Part of a small language model's weights: untied embeddings.
Each number is 128 + 24 x the weight over its row's rms, rounded and kept within 0 to 255. Layers, rows and columns count from 0. Numbers have three digits each. The size before them is the row's rms in percent of the matrix's.

# layer 6 MLP up, 512x128, rms 0.144, rows 0-213, columns 64-127
102:147101159136149148107131074121135159173153107109166093111120104132183115129118152148128100122118082148149113165163092124164119123092115107104183117144123137122127118119106111161137124118102142
101:120144095172131142158124103082120165074093132128163107127146106120129127133070098108161148082086127121144142156119111145142098163120097143127132148113112105148131145110156097124141156089123125
108:139133132125137171118140141141126087142139136091102136134115100083086152126158101138153144169139116133092100109126151153121109124131129149115093152121099172179135103150089102115117130113134153
105:105116132172122146146119061115185149134140161086162135097167122133148095115120133148102105145135136098123149141133119106138158140113122104132143093075110101108105097112122156127196119109141108
100:138202145109158107129112099131195146110091128123143165131132110097088090147118124134116114126115144106112167118084128148161091134093140136182141128124136120130125106105153112155137107098101118
112:092112171105110118147157155163148152140142124131121093161157139130130142131117128138115108136107070124135078132118157089127142101101114140109152111137160094103141095190159106129133129110121139
112:123106108113148104136126158141142083143138157135069124115132114132179114113127127144119104115141123095146074095105137089144115190161125125079118130130120134151120123113083172101073110137103173
112:124132110127116159119116102131111120124106114089182129109148137106149093114139125110150134145120185152132129132127120099168101145149137111152131117145109122179167179171146187150118097178131123
093:114155130120117139135130112136155104128108106067118138133134114165141130144113149163152157128151139117141094124137103061111091154095148111113136167107085074119147136117123123136097158140162120
087:153138158166146133126128113145112148109135131113124124092071160121140123139088113144095143139110125148098157127137166118165117130144140186182090134113112142146119113126155116140136076154135115
094:144120141105125172144149122158085129133075081143106176146137119146134163104121145130156106109165133112090127124144132138149122112100132074135100150102128101111119124143166118115071140142141129
105:110117151161144128126177145132116113133093142157131141152106175157126134114127138124153086128144093123131127147110103114123100116132137168125118132139149111176134115125106119124119131136085146
101:163093129130150129118102103119145093159101124134137158139124132168094107115140080175127123164182146128090126111114145099125116170092166119146086110149140127156144128142104143132129092103140139
101:149093137079124165091112150133146120125112107138147122126148162146132157127151097139129159110118113137137130141149151095138153148125102082120112117089156141151123127126150141155095144147120139
101:129097130167126087113120160107132100114153158154133100130170119155156109144168125146131149112139132128112130153139124123062109095126113095134144126151138171091170184135116065180099115125153150
105:132163181146114168120160109127104157138078113114157130105122090148197141143141125125125120180129092113083104108098092134121073131123128161183075104126143148128120123105110096114103141124174113
097:176078143101092088129126133166099115109113105148099176121151156120105137124119117140146129098111112126134147141155093163164083121107151145108136142110106099120117094127117140147192100093072138
111:150166147139139177139095092163113210125141143105123112143150152110096090160103113164122094134119090113151150133119120154143155142108142106149110108130125108118139116097140150131136124131110110
101:154156165141162111131092159142129125148194123115144098099124127147111145129133092111120157085087149156149170163137147113095153125089137158131125131150096051119122127120153144121115143109148137
099:123174104122123099095088109153111113105130108107097145097120098142149162100105142143129143173151153102124143109180141134146180110092137157156093121066132127114117103137144139121142151087159182
101:141172139082124127135159144132118121120140159104122140102101133157121124141069094134101141171155158110153133096135098148123148122111164138124145082113126137123122123126110109147141157119124101
098:156139132122092115099126133136142152102140116109117153162173136106169154129105139132099143118075103100135069123129119173139160166093131156092148174124164157152128123131140146129133149139120127
093:081134101132138126093090139127124076151121141121128087117117095065132121137116146125178122117099135141144166080140120122137108090121120154177124119148105114128152132157165130109124100160125091
100:148124134170152128119110171141109089167119132118132120142154099130147134130129109169119075155118119128178117113133134137097113109122138091113133138147151111135126147134124128157137121160127143
094:151130146112161158167087118142057112097095129140158132133103134110126118138117102124128121164159110137099095161138080121131106116120084169102144134124090156140107110130168139116119138117114100
105:134136099137173121168127147125113127135153135122128116115139125121145131084117137153128083102128113172128174155125112130064119133128106132108175130111122141133120094139169119151126141145122148
088:104142141138162162110154146134147136114132111127126114127149145116142147108085087150124116127142110179140131109124144163127124182145110159111114136121125140142127161104147037111095102133143128
091:143155154140093136138186123111156102171173117106145146170101135140169159142073042117088123119142121161133124130130111103121130137125092139140129128120168122148139162121115169140147101140117142
096:142088111135151118133107121116110133130116108094142131156167116098145081090149129128106142148167102152164129146190136170129122136112130151133119121120067131103116093141137093142162122131137141
103:128132140181152125113133130145094169088103123122127127129110119109159132116128115123126135141077113084105147130101126160082080110135140154143104101125103119144189095124125172096119121129129103
129:114112147095096143126114149123120165148156096165151165136120123139152155130163112159154140151090124129094096132077122140130087122097132121111127157099125113168115132130110091119122104117163170
096:121115114143143123110160125130129130115151098106146124145118130185062109117096123137139110126152125129175137136129114110102114138149087169175108142129176151155132106125130148122114140138123129
102:105164111105173139104115130152138130066116117105138146065172095137107111130139112149151148134101120145146117110161165151124124153110135123121142136155094142106106104120127141110172130149124098
099:133104153129121118136107133128119135123151144091141142124159126111164136136159115128136130143135082107119114113165134161136149153126075142130066135095106110120125123167130166135123168115117135
091:144089109099149121145069101121118158116173087158135109127128125164118150121139098115109134150092136136179154132159153148124120126165103149111127162084148117131126171118112161098102173129098144
097:150105149175120123105135134099130142181155115161098111072122120151127161166128090178145106137134114120146107131164104107090103111120110132128140110145110140106166103091120151135105130121095149
106:130139131105091146118153098133100108144173116106141125153135091101095120131131096106173123137104090125120150113144128123158147115168176147142136123138200123091126161145104089162154106105172087
099:145158147131127167133124138165134148089117088130102115166115156118098132127106122120157151143139103129129077144135126131043128161158179152114078150091092137110094130168128114125107089132094156
099:106124139074084153106121132134111125120103149120132137115148111144128220115106149138114132173181118121131106091129153078156098135113130142122143133156116118113098129112140107109121095171147157
108:093131123120086159145131111148118147148106134138091143204146131172171113122128115093148116152153126121108177142134117155156138156138092144138114143092112106135116073146096105102142138113086157
097:101146150108142092135089155117093137128121101101144106107149140127127125123151125080106135154146098120111105097085132112172121116101111195128162122132174116134150111117165164117107110132166161
087:121118175103105140167125117108105127141130111146126145141106098100129134133143124114120142126126106114101144082110173183112125108171136168076158112123158132165156129103073167151092096124132151
104:088139133147155140120100097123117146135136098116132148171114148125088139120126092098090103121152124120131098127153122110163158112149124147081133092171129158099145139136164121081102120168102126
100:112127127163123194146150110109137156105145150154145163147141139125156172120136092147134136109175105136073098120099117130104126121124085095109158099133141105138157111175089144141133108131090154
099:117127139155132144104146104140133135100172118140152134107106115168172131094163117114118111106131116089178168147177113129111053132133150138121090148143145086129101113143107141127110098170157147
116:142101113186093120123145106121153122143137106137149172142165088117152184153134131142135125108147147108154111134169131166109143164131069102137120096133132080121140150139091100155137121141139146
092:089134150161070107147140129126162142146162124119103097129168169143165133128144127125095125135115147156117130181112106166139100135170129185082150127108152131112119130123103113145130136127112118
115:153140145138104126112113096094126067153137079152161147149151171109120155119097092108142096095114125104133121133123077153185172143098084140119097098124093161142149117127138103128154163131112142
101:098099126134173124114129125159122118106085145100119117172142114133117128119126115151169146123152148138148146102143132140156129118130144101131111147113159179118117104106133130113090130128127147
100:094134131140116110140125126082145095098135113098108098154123144155146149152105131098081164155122127170087076125104109129138090127083110151163131068111129186162149134118136115154123140095105146
093:152148137149109158112130113136098103122111154163109159150110115123141103107115125150078136127090171094158118152123112180105128157143139136082113123139170128093105143135136111106109146125145091
095:163135126109103160129129091105114106175159137136089141135162084122157155183096123145130146159128134139111132128115091098159121166097131139112130145124107147119150139171140121094096141150116129
101:158105154162116103139158185164099114137176146118163147106124107116133133133110083093094105119140132137171102108168146151097101123117119117106109113115113140122133108177134136118144149105132145
091:108119119123132095112102128134105151097115189115106153099145100081138132103094115119094123114108167150116143149146116166108137100180125132121157130139142150109123106166111156113146126119141123
096:133173130107145177139109124092115140124100112129161128169059097173134117106068097153125151127155108093132132100140111100105130150113117140136117096148154104081158134174134103151150132116153112
102:105120085151116118172131119107115147078171097109129124167131138147109137150143091092129120153131109147109115095126161111094102138139106144096146098103119123118140133099115132141127128095131085
102:079115125130175155150130147116146141133092148121075130136186081112099111147109151066139143152131132108149118113104104129148131104107169143115106114179123126113107130145098131092115141061110151
092:115133104163116111105103107148096104119132132133143108124143134093096122097093174088135135138099097097129139146133114193169089139134149156112126142122166133130114150134146167091122116126139133
112:109157099111128128126121110176129156113126167103124137136152134169118132151094122100125118104121116122145133130119077111149134117124139136118105105109094120187146079128142124054139118131132159
098:175113129130140138131134125120177127109152138085127151158116071156128083115093069106136115125122095154153125100122128110151145124151145106096125093168149132123146114162143127153087170160118192
099:129139134135124078144104115127129177152121139079163125156104124136137137120120096093103087128119130132154148104156152104141111124079108109101129127121138155137149148192105106150115116144118108
107:145119122142110108151100134116135104117161159141123155094123165105145119089149140159111129130176127185103097132141111116080097104122155117130137109174119099151140082138121165134101127133115118
095:151100156120109142135102143102077129098161182158164111116125127134127101110088121185133140126097109195134158120130110167139120139086127120133148160146155111112106111104139154154124096126138106
105:108121119154089165131135115142142111136130085105082111109148158134113165142105074154119123116108153106145114112123146106080145141101094118095101122116122064107125126114142114153111091104147140
123:175120114158122172115111132077115147158120107141136164148096087145108131182142060106136168148128123120114098124163149148156097141100114143115166138110160126100121108167093124136143133088138098
094:108115098126123119103106103097108117122184160162134093104137151148165152148122122109145104171128084151135133126116139121104100136141111161105145119183149186106138093124149108141118117156133107
111:109133141078153132139169143153134102120113093147117129158118133104132107094154147145140112133089156120198111134154156092120100172118133126104146102118128132119138106153111128142149104150077158
111:146152099119094184085118135131156137141130132128118162110132126072135149145142107113160087135089101099121135115131145090116157101067105121130158129106151110119174125123129090119135105105108146
094:108127133118166157105122072166099129128165153105119127122137127142122118133099139112183121119138115114130167092147123119170101175105130100136113122138118138150097153133131115118147105086108157
109:102100164067108104057110113099136098125116123118121134104113126126121098134119114105124141122119162120100164125151154087118092138166097162130126127147154153148144093133153095094110137134141133
103:182123104153133152128130104112103181133143097162116159122119128136100103147124105137135143138135094167138108106135192105109105128136153130144141117178158120137099156185123143133100086157104142
099:088144110145070151114144123137174137114135129108087133175110121137158150156140100143144145124131119126122142123157090139106191117145116078124129115092111077126102110140132128148112127098126140
112:135107149135148162124106161139138154155137139143112121122105165115115113133138097144137110096127147127138109169146075139122136127130153127161133159129139113120096100094130141167127139150098176
110:142135129133135122117109139088129132128136136110103137150118093145142110140115115110155079132084103136098113112108141094140147117130099113126121145097190128100191117126176138093086088161109164
092:127131113130125163106178130112124109141131143155086162092144182154134101169169092164129124146139097136153113105122157131156111140150109128100113144144109134153136133122123110130116121122115125
091:126114143121113161099142139137134138148116121120099127109157154159085106149092087119117085169147157117137143088146101125130153143128132167168119128116125158138113126110141118146153112139136147
094:096150162125141154140139096119121134120108152125142132112133173123116154105174083104154141109113125123163179123102128120136091146091129150147115108148163154126137135069122092108078143105100132
090:116119093161113113152081107122130119114138146128132172126106103122120152131114113082105106147110124127058160107111043059132121128142132166140075163159141145136104153138174111127138096118118127
099:044110128134153109125132131164115145122115122154135122150149107146115155188094115094129147173130147114098121100151164126116121121091134115119134124064110141171162081106108168151152118144104150
093:120150106124162119152156102107135099087105138108078147089121151099134141164176122155164140156160115122096140129122091108076141155170143120089130113129117177118124130114076117105097137117131144
096:116146139135167090110152126134151116149120162141114152096123155101129111154145124158110132126111144142080107127089116124134122147113124134112126101163145139111132075188120109098155078117145153
094:124156128099125109116126141138111174174121089167132161107111129155137125156132126105128137089096157083104139134110108113115124116168117149155133128164169063123170125154111107166118150146140170
102:084126154120151107156134133090120151089126093146165066119107177072162115154082106102138106119098119109118145121166109130131141139073157143165155123146164115130145132152120173128137141100130113
106:099157146127166086114104132123124134122123153089140140122105157168106131161130125155144125156133120144106114079123151120118086124085154145117138137101135127140183138134122104106151098115163099
105:118135127158115098112149135177139155118106114117137135135140159151151157093103128085120127105093122121148125115180101127113101163132139160114118145152117126146117124157067113093114135131111154
103:114186166138135114104162130149143161130122119136116119164113112108129141118117118172142064108140105106128139148068138106141139185168085103099120157146155141074144095148105109168119164116144120
101:149075105106107147121045105089132119127142165142167112116132092161131134162127121136135101130117104119115157150160125128123122121151077150118128138113139116123134084110194110119130141150145148
084:111136154161123129138130137135158144091143089150128125128141116152103115111086123127114074126113131140195169095166108133116115141148125151154117157106127153097114100143148166138147096104120118
096:133136147156103117103133126132129147092112164102119105153138087115177129119131125130154150127130123141133128124113144154086102091121116119158132146152174136135123087130114116166131139128147152
089:133129133108183137156133111161161115080121128080140112166158080097137101134120093123160157126134168136175130112110108118118105125112121111163145154119130152136075104102184111130099104126102128
098:087121112119124138115119117119144116092109105123116120146155104127124087118113128149103165142115100124095162157158148128141081127099122126174143091140113104121119109058109174147137090082159098
094:120135150160157119136149112144088136076121126115105127123142097092114108123159119136105135076088094120117134131167112094106104118155127086142080148120128142184129127122119103127173128138131155
094:148133124108140106098075140159138108128105162126107122081118092128131153136156124171122188184131121112127135140156088126127102138095110140110094115098125135080118113096121089130114119096113131
108:124147144149137151090117111107138129131139139121122126130150130163112101143061104162130120088117087172125112156133100200136094121158079130106101156134139155133101146166129135158117176134165067
097:111099119118110156094133148164162157106117128123156105126082115101105148091120121113115138163149106119120120096104164130099163102088155145190108113093188146087104129094155137135128149117139141
088:137157132129152124112176139172127133153147170117130134139134150101134093133136073076137123108081129142157128125147132161163116117140168126101078119155099117146165135135086125108129148164119167
093:115117148123184132117109132104139151081104129123099107146188125086155161121100133109072102158151138172162088102091119114142115135124142139149099093130117138167141130105087167100115144109167121
103:142081103099089128100110103162120121101110138156117128120127136080140146115129102140176103129113152129151152116144111152122157109129128130121132100113130111132134152101165113128133106162115168
111:093140136101142129134102116166135126134161152122148174156064112108175137137139120180153119114115130134117102112161125110118209116108131162137162162110107099089145166155170118114168128127073124
102:122121114102107127131112151127133108145151141086117169142115152112141117134088134135164151118103132110138101138118137150103146134136072120101070154116133143121136172095145141092127118124104082
100:140114116166119172121116082135116086128132119182150168097092130077112131129131100133129107124099125126154093147100153131088133142151149114111112114161114153126108152160128121126117106119150116
106:105153134125109169099075114113124146132119096119108134117120099122144121110101147135170111126112134102123119161208097149108174159146109151131090148128111113094108143139132104096126138102110162
096:103125121111159109121130101138122115088146138154105160119161114099113161136108111127116118128102102121135131140133056145144113137120151121139114124168114173164107152095158066127122098116078149
103:101121151118105153128119116122123077122121130107141090129181159147111114089148173146154109109156140106129099112099109127145177135128115169127159096122135151164116162120140084146110127139080185
094:178142105121141123123119196147131142144094131116121123121146090106093160101121127097139112129097145089137139102129096147093135158082094076138155166098135127147116111127091136151118151137103138
095:104120116111126109118082093143099099171119083176121146101121128102114125097098127135121142145097195084143142165140064142118124107107073133097156168121156158145098121121125094116130113109136143
092:135117135134154105118163117059097127114165100121144121174154163157141120118117116148165121136130157134151113134152156166096126116165147132086115110164158095126110122119111108116089169137104116
106:135132122158116114139101121149108130096156130096088167091123095112117150132129101077131094142136098115135138152141125120121122129121118148116117166139110130163159140148192118130119112140096097
090:107127102127131139102138152158171124109167143132134163122164134116164135147113124132148108094132127159113116139073111114121140093126134136102122142181095137131168101082107060118146125090117098
097:108089134118125157100170130099134173132115124128198119108162105163130120144131149163108125115113075133119147095152125144126151179127117116194114141143102134107095131159116134095106150118116117
103:108136137103155130105126124109092188102108096145141129147181160108107135120103132134107096136117127157156124173122156137106102137080099148132148149131112148152164174151104099112128173182107146
104:142142149162107137113091095158119127130179108102114166144117141091119138115142159131148073149144105114144079166168137134135139119086110142139132149133152167091147124163132132153128123111105118
099:141118133108134088090141159150145108156120160095143107127075165097139150109109147118150127138183138102140135106164098155104149100116103133109109103136154094135123162146123124081095111164104126
100:094174123141140144134083105173122146131077149143108114144111156114104130111133118136113098098131113048146115151168110182135140146078143151168155157097131121134122159124167157178123124105142119
093:152107116145143115171096084153151110127107171126126148124120081106117172108116112123133144139104094090089112090097151156119114151114117099146127134124141105139171121139119126116167155148124127
101:136088086114095116177117121145161154120120134104133116120124123142152123149081153138138143098108161139143129180131128143122118116108084132120112143117101143136147143147146147073151122092133127
091:110162157151130096121117123091138133117100169121130169125125096130143114104080143137133160162088126094138140131105134149151134172118137118156132101163099164105151139128098139156125117136130147
096:145179153111104156145162091148117177137142134142124143105134163170120174116108135111133090164106090130142137097115146125141101119132111140120136124157132130161164115135147132124105097111090155
097:128125103109124135142121153130109133137135129146152169131119115114136140131089172109124037123134140139119094166109117109145107132113117124139183141157145174127109109117090195127140147175133150
092:109137125152168128124126096137091145126103115086103146159114107106138130126120097151158150134130115131104141104169133128133104160144182127105084154162198133101153119135128138162144129144113099
080:156148136122155124089115113157101119080133144127163116068118161130101127106111139118145136116134111141103162126154135129095141115083103156105141123150152121111107164111167160135137158143154129
101:114109144130121118125174115181120126094131130145133127090133173147104112159109106104112115177114132121153137141108148140091107163149125110144146119151152091128131098132123168192095100157086117
090:134143113117125168143120160138143141136105079109098140117116129172093146106119129094066131114106124108167117146109129132139119165152141139130123165113175099127093077161148135086160106148147078
101:127159170111121124133141100141084122098112144107101100161143080142101140130135095142080157115126123094130091141132155098149110142101158127128128111137126114078146140167140138126188125152130110
091:116156133150122106130162125139152130114121138127151104114123126132165126133123118091131120120097134156125165101098113134140125087128095117124171124146170094140145137120154138141156115144146147
101:076101125161123119135143142136197140126121117088130103129117135127150105138141115137113145125117139121174085116118156141125140103146112111116125091138165083122106153201124134142147164155122131
093:146142148146104124105134094131140096108136112130160152103117129124176149145103126123107114140095145131130114122107095168140137092099096140111110125145099165180171102102126128114109171129105090
107:140108139153133154151144108120128146140091150146146158087126157118135126121164110149153096147155156102112131150149085169130127138105181150136142137139094124110116120098112123120144092156152140
098:100112176132158102140101091109147160131110161079085146099141152127125130075122103126096130102104136137112171126129160114147111101133113141141143106106130167133114141089137121110118139092124121
091:124143143106162131131137110184114146126131103172152137096140091137149140152115087076129097151130112124129123124114167112163120097105191132181149107083107139116127112157145100131148129134121160
087:107117155107101152128081141109137117130162141099140090174119152117117147136142119099128149123119144138117172168123123116131109109098137125158141200098138161101126155119147108183122141151106116
093:153131138119117091116131134134138158110150123127116143122109121129139203138090096143083129150154148115156174168141148116127161108125076084144124107112099127147090137115108104153160182133122138
079:124090140138129122140165074101068151110148109141138178137111123133117121161128138135100111153169151102115125165149103172168143176151101118143099107166142115126110127125120122081090180119136134
090:103164115173176130076122113132120127112093127122125140126139120092163107133116123149110143131077138136119152151133126099143128143126136143141091115085176086127117129164124105105110136135168116
107:085105150116136128130175110124142134121108124118155133170181128109129101152098056116111119088107128112154104137109124111128114150135162092129162103093142103182122121139138130134111133125153106
085:103097104147114114091113145153063172125126129099118121131097133188137171124131095138141144078126127119135098166117166090141117117148111128101168087105125106125074137142137162151155135129098126
095:098152155130164135123135172151145142134130123127112156132068106130122132147128146134104131122166131147077133136109103144136102122117149108112080144091154144131147132074133136105110127142167165
116:128125127080127139153155150103135149139143113086148124166138150141109113141121182151141070153123113126140111121154142139169136099130147161138104134110121123111141130106079112149127135104089185
108:128089104147111122157164129105133135120133149134130117180117125144113083131127117160123084166100127132173112140134127122135093137147135147120134141115140118128115117114166128111081117144179113
100:125159135081113125127116104147123133168111117139142153136114127077115142130144130147125113130154096149129148141091116108106140114137131107147101161159136141107083117111092110121145107158130143
096:147153138099082091129144121146143115113184132094190124142142100117093162102148111101155126098120125103191118124179114126149126092132153173141113115139127154138128156137143085161152125111122179
097:104105171147092128141121138065083096111138103137144132117147121149123154137116051124105135146136142137126110083096143136180137149117075114116151154138151188113086141161112133126092127117143139
096:116149096146131123121118123128151151117128104119143105147114112155106155118129148162151154110109164124144139120140144125152103098134139132068113149145112130144142120143143116183111148163160153
107:115145106092110168094135139100113097116105167123154154134103118181150109146116124139129132114068128114133114148108063150139123106153094099149122152136087152113151099099134138137132068095133117
117:132134174109114115132134161143159145165151139085100167160119151108135101120134106134108150089127149105150128119128158116137141127108124160089152158091120095122151113119100136098123106156117133
089:111123150131119094099127134176131116143155120118141131143166179104127089176153166135164166119106150149127154136143123128118115181164120113089135129100104112147103098101066150167124146118140161
102:125152134123135142129151158132105118150104163102106182158153092156122132124099129121155088143089121104104084142175090133121077093143145100123124156146165136151153160135134096154111153167153111
091:143102136088120114162123087129105109102167121118092121102125185128131111112123092142148126098132118153128082107121105114142112133141155154104172182169127122130139123094110106154098137146102127
099:109127139136123162124129114130143117111137097139154114139123160100134155144154128133155105084139103087100112155142140146079116102144117131114122085101129103157125168106094116150122187154142104
109:106118174143165112118152133116129070129172140096130154130102091121148128134138074143109103120141150092120094103113140099122111129140130174133126120128101112112151165106106167126094117171139128
110:093170130108151110165143121074106133086105147138163130125098101158143147079152125131138093162132121106106110172160113126147118118111100145138091143156134107127103102202162136151129108137134087
088:133118114114139163150169112099133114124133125118134133144121149146107154150164127131109148106134136103137143142147106133149148129119145130122118161160109122086129134113080158078124055129122122
105:153190113118158127130179159146117127153121091104122188107149102131095130144172099089117116127109134161140142143145125091153136130135148109144099112148173115131104123162136093130101136136105152
091:107132120166139079140111176111100103125103137180141114142159112140169157147125121128113139116122165093130119146117142115093123119129128189131141086124120109133140103111098151108161115121114144
097:184132127130140119098123099083117172094121087138132124138172129147111091123130123105137144122110133141168149113130144171081120161153098117165120138151142146120106134159112153063116116112122119
114:090114086098104133134095157171104158124091097107152123167157122141140149187137093122114138163150149129202076116113139090117101122135117107134119132149158095139152112163133121123135122128098106
103:119119143140157124115134124117143142143138108165181123146137098083145122169160161145136166145144115145138132110125127152100166073129101128113179137163176135161121102116151104141108127137105139
099:147131110117115133130140083120083125153108120114131162112141133070107112086154065107113117125126190151181140149134140151123122131123128149094116113109124145139076121120135150119163125073104121
099:127142118182133095123113116100130098136114120089113085096104130124098098127119133146164132116130090106122101148136143119141127090107066110147103146086113089112110131177172135119094108156112124
110:116147142105157139104101130128143142066099062100107143116112161086098112116129139070144129146140101119110093177172102134144141169141178101091115147121106117137139135146115068159134136135162162
105:109143106104141141127125130135116147119140047130152134153108169130159131146154130140148146162138103095132093137144091081096080087083134086146130129110165097146130119143155100143146165123176174
092:135098121117137103090159115103167113140124187138090134167123142108143112147112128129129146106119129161161151151127105142099099135063108111119128102096134144115123152145119120100130149104139130
099:124076114149137175133121179087106141138112182123112114125119158095163101158142106139109173145120123111099131148122121183098092138157141126110106165123143174136130135129115145125080077133142098
104:123137146117081150169125092123131162116100151137137133137093117142153168151075134135111112149101113155131122076158112101124119158099109163076129116127145140145126121135152117102054106104155160
101:125181135127165135079114131131118143123114112140164109160103149147153115149129138091135092061146113128097162115116086123112158168127065153140126102139101123175175088136148147143125130171149150
100:129129141143164109054131118134156168088147109103108119180084123143124117192111105126114123153163111152160107094119136161128146132097094128115144128159162119086108087149143129106119115109137156
099:126130119128097121107108102154082165139107158191128130103091114158137137115116102135105173115159151118145098118177144118131134103141141163117116120135115130141120121114101163163125153141135125
092:086082109129117132130159103117114143093110123118098129164147138114167089140111114097188098148110138146121134174097115165163130119156157111130124097093143151133132123141135131141129126138115156
098:141117122144132134160105161152117095171126117106138124117125113151082102154127148086110086152141166088100155127114094148129113136124160163131133144091180117145106128096135103134087125080144177
093:128124094142160145162104102127133133129115168148143122081164109113136103111112127141125119161122079144078099130119147129118116091132196138129120123137134123085152119136134103141138168141110119
096:112123092146081114120155144123170154079162141123167143133164166151144128132114157119162082142108085134123144112099084111123134134115124150133157142106142130138140131112149155116159142162134147
091:137080124117106125111112172145117105139126116108099102158182150151121154139145115110125101105119123144184162086138098089105123091132134155140099074129121101105104109155115112098071133108126144
096:149137124116155139156134119140109103108160117145111129180108057141143125079096128112071132119120116139136119112124140169144152111131147160087106155123126110122118141135141141107111104099151139
096:119151149109173101128133166162163125151155099072136117100094114084126158130094099175083087141157153138153122121121085077088117095135127123141113177132136140128151172125144168121112123141135119
096:117072137139114108135146146167107117093147120126098113125161140119072109174110140145158133133134118147109116122091155135134100130066163081088147121136127098110136131137090117112167134135112158
097:110095087146122157153095103158116153123118096121129140116105144151124104134126124104144129099130112127135088175105166110114094128132130150139100135155130122152111102167178116152146124121152094
085:105119099113138107134107152156151154153093166091130138173129104162145119094083103106127165139122140103096073159122160143101139139105117162142105150096149161130139133143119135098132131104118147
110:120117117137110124124122158143128089135164100110147169158108137135127144117135079158091214128150151105152085128076146156099149129127106112115104171125124165126185129126139133153141149151120138
091:108142090151146147108170106129165116130102145105105186098104131160136162154123155108143116140178127107119156125118136131102120140113112120141108145140157159122101141118103135092126109162113093
097:095125117146168098131137122132146108149155134121146105128135130097104131149135142199156138105111177127131132178150141183105128101149128123110151130078146124145163129164154138158106090104104085
098:078137149125150152146134122077144162093138128120124153146141101138089153150141096149139114129174163135135119116087155116121122116172143118110151118118166137126149101119150158120124145147104102
092:166127153126139132130117169164169139111162139142174109144109107108159104160086105099119141118130095133154107106153136155095147139129146126090152152120103142146140148153138090153125126125169092
107:148089134129141120148097123104153155122101115119105134136129085154124148126167122151135094156165181130150120108162121131173113107141109113137103092127130159134129142136083144102119115073199150
101:124188113107140162087133108167136144097125126152097121113154129121110128147175121155094137172135061128129108148091104120142178173122136136135143109134147105108123124119129140097162105110149140
102:098146134125084113164091119137107155103155154113092148112139103108128142090129170118122156142109193153106146132165118109087169122121155156148127117155124144122120156135117155110103102135111121
115:134141132164129123167101144133123120108154137111124137151126181116151141130118132125127116112124141145144151126113201121145113075103144184112113132148110154108113128083150124164092152138125086
101:140128155117112111107163136180130143162141124077154146180129139140139125108117124138127128121143147146158095078136158138127131118134113145105172124166154158094094081185132128110143115114117121
097:132134140138102135116109115161127113110118123154129110135120143111092150116086125126140122114145100117126146161149078090136094120127145112107103119122113135115178134151150115120139164142115109
107:131159154129118145130126127097115116116075091165093123124116129146099126137133127128175170121073135128133150155103118136104125106144125135136128146155143158166055147147148131136113111161111143
123:155137122134094128123131136088121124161131131147134142123133143130123126116136119120153101113146187121115125183176101174109107103101079129095094150094162127099102146153120087143139119142089128
113:092076155109149145112108122142093108143139144145153113123116088134109122131160124135142128151109126098125093167138189091094098159115113192131144107091139092112117160119128124110149181118157141
089:134120157135144119141156122127120117108096105118114140131102122132169157143099150105157129148126111144113118132148146132116149152100121106110093105150075149150107145178135141166113150153119122
092:150182180109133088108110111115117116136079156131126132106136117119157155144087097115110108128137129154161139149125122128109097132116131156107116127102052110136119153088124124130103148155130142
082:124087138160142128158135173136131103128193137112131150152096156122159150098120152135148068133103103126164107082113110150121107114077104168140129156120146129144134131140129131119149119124092120
123:112136132076134131130142065136089129130107122140144135173119176142084147151121107109088105159098164166097119115142078141140142163147142147128118126156101138153110130127132088151145128117105115
095:095112129073127166146109159147041106163134160143125124129126117135076124129131115146134134117139167139133108127103113111132136130159135128103163149134126143138161144149115147174132110166150116
096:106181149117147164115086128122126153081143129144103145150164117113098122134096154128135125107131117121118117123139116071134104142221139125155107129148133081130109114140112156116093133134138120
109:148135144139129089116110160129145096118139137158159161105148131147130137149163080150109146149119167141134151141108126115097117109140108149178097134088081102118131123122142064137144134111159170
092:121091146113148094074143138140131123113120148157122123111107149156117167161080136136147107145130138116155110143137093149129112137128112159133119124138151131133140092161115097152159085111119138
099:136099121127146123216112131125148124130136115135141124093137153108117132132117162099140128108115101181088162158085120139169101147153139138123135135128078126120160142094065144125112095148114103
093:160139114131113118163106126110117134138131151098107106143141143146111128107135105108132123173144095156161099109130138158138099126080111126142128174139129119115135156144119116079143138149126151
100:077132136124126155159145117126127151134124134127104152104124122165134173132121130148105148092098156142127117105114108104138174108089067084156158139139127107133085141112083139114122162157103130
098:135125137135148138122107145142121105105117148066130095163137101144124155133187106155126110125168128117115112125125151141079115156121139132166101129118084126132140148163130128114113110097108131
099:112126098113120166136141108119107109115096112121136121127145128135163150155110141146117126116150117160115116117153061154111102165134143153140149142144138158159133149110126175141138142160112181
113:127139180140138144119138104155110133131091168124130091196159127135116089102106129086159134147127109103144121153116140120170138124125115142116097114103108160150139139154154150140109141153102130
106:133147154119139131114108127152107170115128168150149115159113161081157109127153075148111126081158098128146135137138141141168126124141093166087060115088140101147140127136122114120104131117089115
098:124061095125108116147136091098130171176162152102096109113148138145112151134103129134134123140151174132110171137121106118144083117117143126095062136133108123127155100139109087133133159132119177
092:150098078115139152096183133113117147118157111135162148155136148153129097141116151117128101152134110129113149100177102125160112135132099142154153116061157125147167130130097147088114178133060129
092:129102126182147149111130148161140113133087088137114117135140118120137152092138121111138054123119165117134142087100164156115117107120131121156143136105197187124094118129124144148105143138135155
113:099139139147127123109139183155151097120167111077126130163149114118143162138127096140138093121139139118133114079097095118103187119154154164124097134087192118134148090166149163120159157137097142
093:101117126133121131143134127147109106150176158147101140117158127093125109135145135178117104116098096105141097129064116133110124141150127139097120172155125125081153106136140134157147101069114116
106:150113150110138124096108113139127144135132149094185159129143180101097126110180106138147114151168129129134079174094133097150130135131108148152087161103109117118105124130103104126137096129156171
102:112137107111168094135124108124089082144158097107145149182097139125106063134172127102122144138110133164173155138147103138161107083167149154142088099144099149145130102130135122115145126133149126
110:095144138121174134088077149105156139147107138114126117116125161134090155146151062133134158155091129141128108110136116117107116178105132112069116103144128115107134139153136094133115145135130163